From a checkpoint of a small transformer trained on Wikipedia.
Architecture: RMSNorm before each block, rotary positions, no biases in attention or MLP, untied embeddings, normalized queries and keys, local attention windows, shifted keys, gated attention, value embeddings, hashed n-gram embeddings, an embedding shortcut, skips across layers, LayerScale, capped logits.
Training: 88M tokens, 7214 steps.
Each number is 500 + 40 x the weight over its row's rms, rounded and kept within 0 to 999. Layers, rows and columns count from 0. Numbers have three digits each. The size before them is the row's rms in percent of the matrix's.

# layer 5 attention output (transposed), 64x64, rms 0.131, rows 20-31, columns 0-63
116:445466474453483544435499494482437445534415502483510551441470512519534511548521459495484465512482479528539530566546520473508539507433498527501424555478428516472545430467558535499509495471398508
095:444492617483479546498529490468496439558515493520467463532509494467522489430481524455535515503508460488537505417490515489440493496526515460572483452501539494536487433536538515553507515387564561
094:446470503502482507571486487473550537476525436570427465578541566501468489438482480547490454587479496487542554438477475509523451494496524518470412513473521475461565505520442517551525502488503560
126:510435544474473447454450465520442561583410465458486527458489551497479489485489496488496506461412472511491534534514509499485517503501587518472471550460516430479521553414495563474475492540457454
118:426488473464454438532532502478543536506566434480477479475495480467424465476499514497511457550447482484530487574522540521502547519519535440469596440537573431514540528500501511473516464569541542
098:499482497496477485440516435560471433518459495495484481515489485461543468489484496379592547441561492496507438475488524429541456513469512518509470510410490485487442512491560569498533532470509557
114:495452469447519531542459449493545501518439503541504521474504450537537461578501511538506511463466488427514571470431575484429485534399524452526441535487460561499450508460506450487492481501446499
125:533527499432528539442456471511497449599476452494503476555534503576527440565503444502437546537541476563525538570475498531491489501497444492496486480448502525519474485411496462468501496564462555
103:488505441487493450459434521550470517498439426463523519512439579516546472485454507416547508475478489523517558474500467451515502486467556462492432521454447489401541492444513539507507577466493508
103:496421428499468474532502530549519522482523474494599491497582444529437546482554551558470458507525513478435521485498443583463557456515484533524486545537518481570482497560469484496507475472461463
114:568470553508490533453503505443543530467480477527542436424571491478497539470456521516466498478471460452464561509552504469528508590425490420551511571527489525497454577547522484491513507539539494
107:474564505470546556536551566517528473505537588513507497481484483490518502448501438516520470537468536476548483468464463592478519464559481522546505434580460500565467419473564497495452448475501492
# layer 5 attention value, 64x64, rms 0.21, rows 21-31, columns 0-63
126:459508411498496473479466467526583463544464552469498571543482452484574502526424529495561464525561511461509450489466519440560496471540524482481456512465552474493472550484560492511519545502464585
104:479458519519504502491495462505523510428474526464494519521495416568428463445436474512480492527426449457450509433504485500457459524497516484525417556592493471543606517454504501527522488499545508
133:532462535538509481547494484517465551461591451470467473499517490485390454515515513503461519397487422466489525522501546589449462494509468503537544468558473494500533487429456489457464448498478477
151:487474566506522517505549510475456544450484484468500473455456452485393486498495503500473492506438479480449491526522486581467564531476504538545513593552539541531507509552571510467524394506468453
121:510474380527495493510461516481565459576538514496572519555505508444597526543496547456526471485516502482539506543496548471592506441558508481471547469479480443456495490519503488491461561471540520
139:562567483493495511547441527462486530546547497515519542485481595524618470500513481514510525463536513482543583515529549499470401484501442523481546440439467483503524512432443476498527508516501497
128:541512495490548511523470514440507517632604475533524533498523529515537531572530499559466515542459483519509548550532542583509471499559464504519559439461466482493490456460472462502481479524454546
118:563473480515474462520504488528470532491572420454517506512522497531496498506504535411490517460424404423533536472474559502484472424552506467472559513477478484462565451430434513523509515473533510
111:498552634474460497479535507579497448445458519553465488510480510546450504404529452543522526510510522537469473431518429490445506514450499500490423534501475510565459512485480503494560490509508477
109:483543470501452569489491484523450514425485483464436465492507537442450431498571499564481521395606503506519561509490496493537483515476491528495499428450413516490493512502485508502482527507437446
109:433565454449542479500492508476500496535437531510477553485488496490595592562430492517514481541545536464524468468474491424527477541466487479507478507419543539494416522493572491508548509500507551
# layer 5 attention query, 64x64, rms 0.216, rows 32-41, columns 0-63
084:514585441511464465478488444520399523461461527478597607488484451513513470533510542538528495489459486486467451460479501514501507459484450494489433521480494430549420487487506553509483533475544529
075:479471534487452508573600544478538482507491474535535530551440482455499511476515511445485478432509481544504484451493478572562488531541548491459522478510513580462560505496504606410506514490474464
094:504536549525443466561516484531475518477476527547559568474482474481522510521536502508477488431476505420433466412505542544486505530516567533444522531533506603457469466492528579437527470510474474
110:468509513489490509459531511477502567480502498475438445575446519450509529497418476555430506452512523538541470452467483441516518503451431448511480466505538441511551526563505408568447488518459527
086:433468474453455515543549473531500475550501470451494548508447443488469501547510486471492530466477493505443474464491569576529502445524532477509537474491566553476493524524480609420420494535502431
116:480391538440502482424490575436515457504474550480490463554556489490501555514490543491477552520549499551527491513479465451433486460462443554490487500529549419542541535515483474515458547486458527
079:479506482429412457506523519447451443527450502470528521525517464530493515492448510467447525519485426547571614482408474525474430515539483474450442521520473483458512526536516533483497549500477523
085:458516518528512442509485508579529532549510496480513514444546514450503487482515560480477578532538510506522532460426506523445542500487475598423485467482493515549517482505447553437428513496501391
110:504410510449453512513495470501512549552419455502561506491379461503464498516458502500513543480508468509511433497530491541525502501509523498504529468468472547479574503493465560395458482482428442
086:532500517533517509488539484513478490437542524438442399542527532481498491482474483532490469517518478532463590523493580419459518541513489480504508484501522512512439500516549401611523443549483506
# layer 5 attention key, 64x64, rms 0.218, rows 32-41, columns 0-63
081:489506448499407485513557504470560462492514573536472531518557493478550546479511495522475449563544465586572506514497455458471494586451531499524541461482545523540474509453484498573468491419499492
082:540430587511590529464483556441477475506482442545507484510489478540485441564519503482507541539465543450452479481516506513526546398563472508475493476514475479522526549522558515432483557563525506
082:552492553518566467485515598501456516492481428541556482487439477514489447553552481493523504504456503522451440551553493511480578468529481502514442458569460516487508570510484496494471587548535455
078:506504487481452474543457444526570495497449578467441499515555501547541545486429529569482479535525475491523480471475536455447479527422497507488542595448505490549491444490462486520518442441436465
092:474577519528534541498500433480513508471451462540459460426452472524495450533459453473467513467519493471528505441518601524480507471457498426467523450412450541486456480470533525533510565574494522
128:468512513452494506499474558463528530504552477412490480498493469510513561433484577453458567511544543462497556516394540551524502459404454469452500536551528519529548515487480490500450490511485446
107:430515455524508473485448488470435431502476519471468463481466516512481437492488465457538459534516446429501556416421468513498439493548541535530531449483500491519449490475467597513492511587495460
146:527444502515521521547485535499556500530515513483535529536534491513479514514546626432483565449480530521506511559521536544483551405516489521509535525543474504531560560482426475466426478496568464
059:594529577540533465433522521531439460474534464478474511455465599508510443471487522505516463551576514419502441503527484517518481578551523544471491472499501492470524484445487480545549463505464531
068:564509521547491420505564507476473481479462505500557523544518460482483520536562425531491464530437465544480503513500437441494583513490503469491494551523536465506534489556460511513550570498615449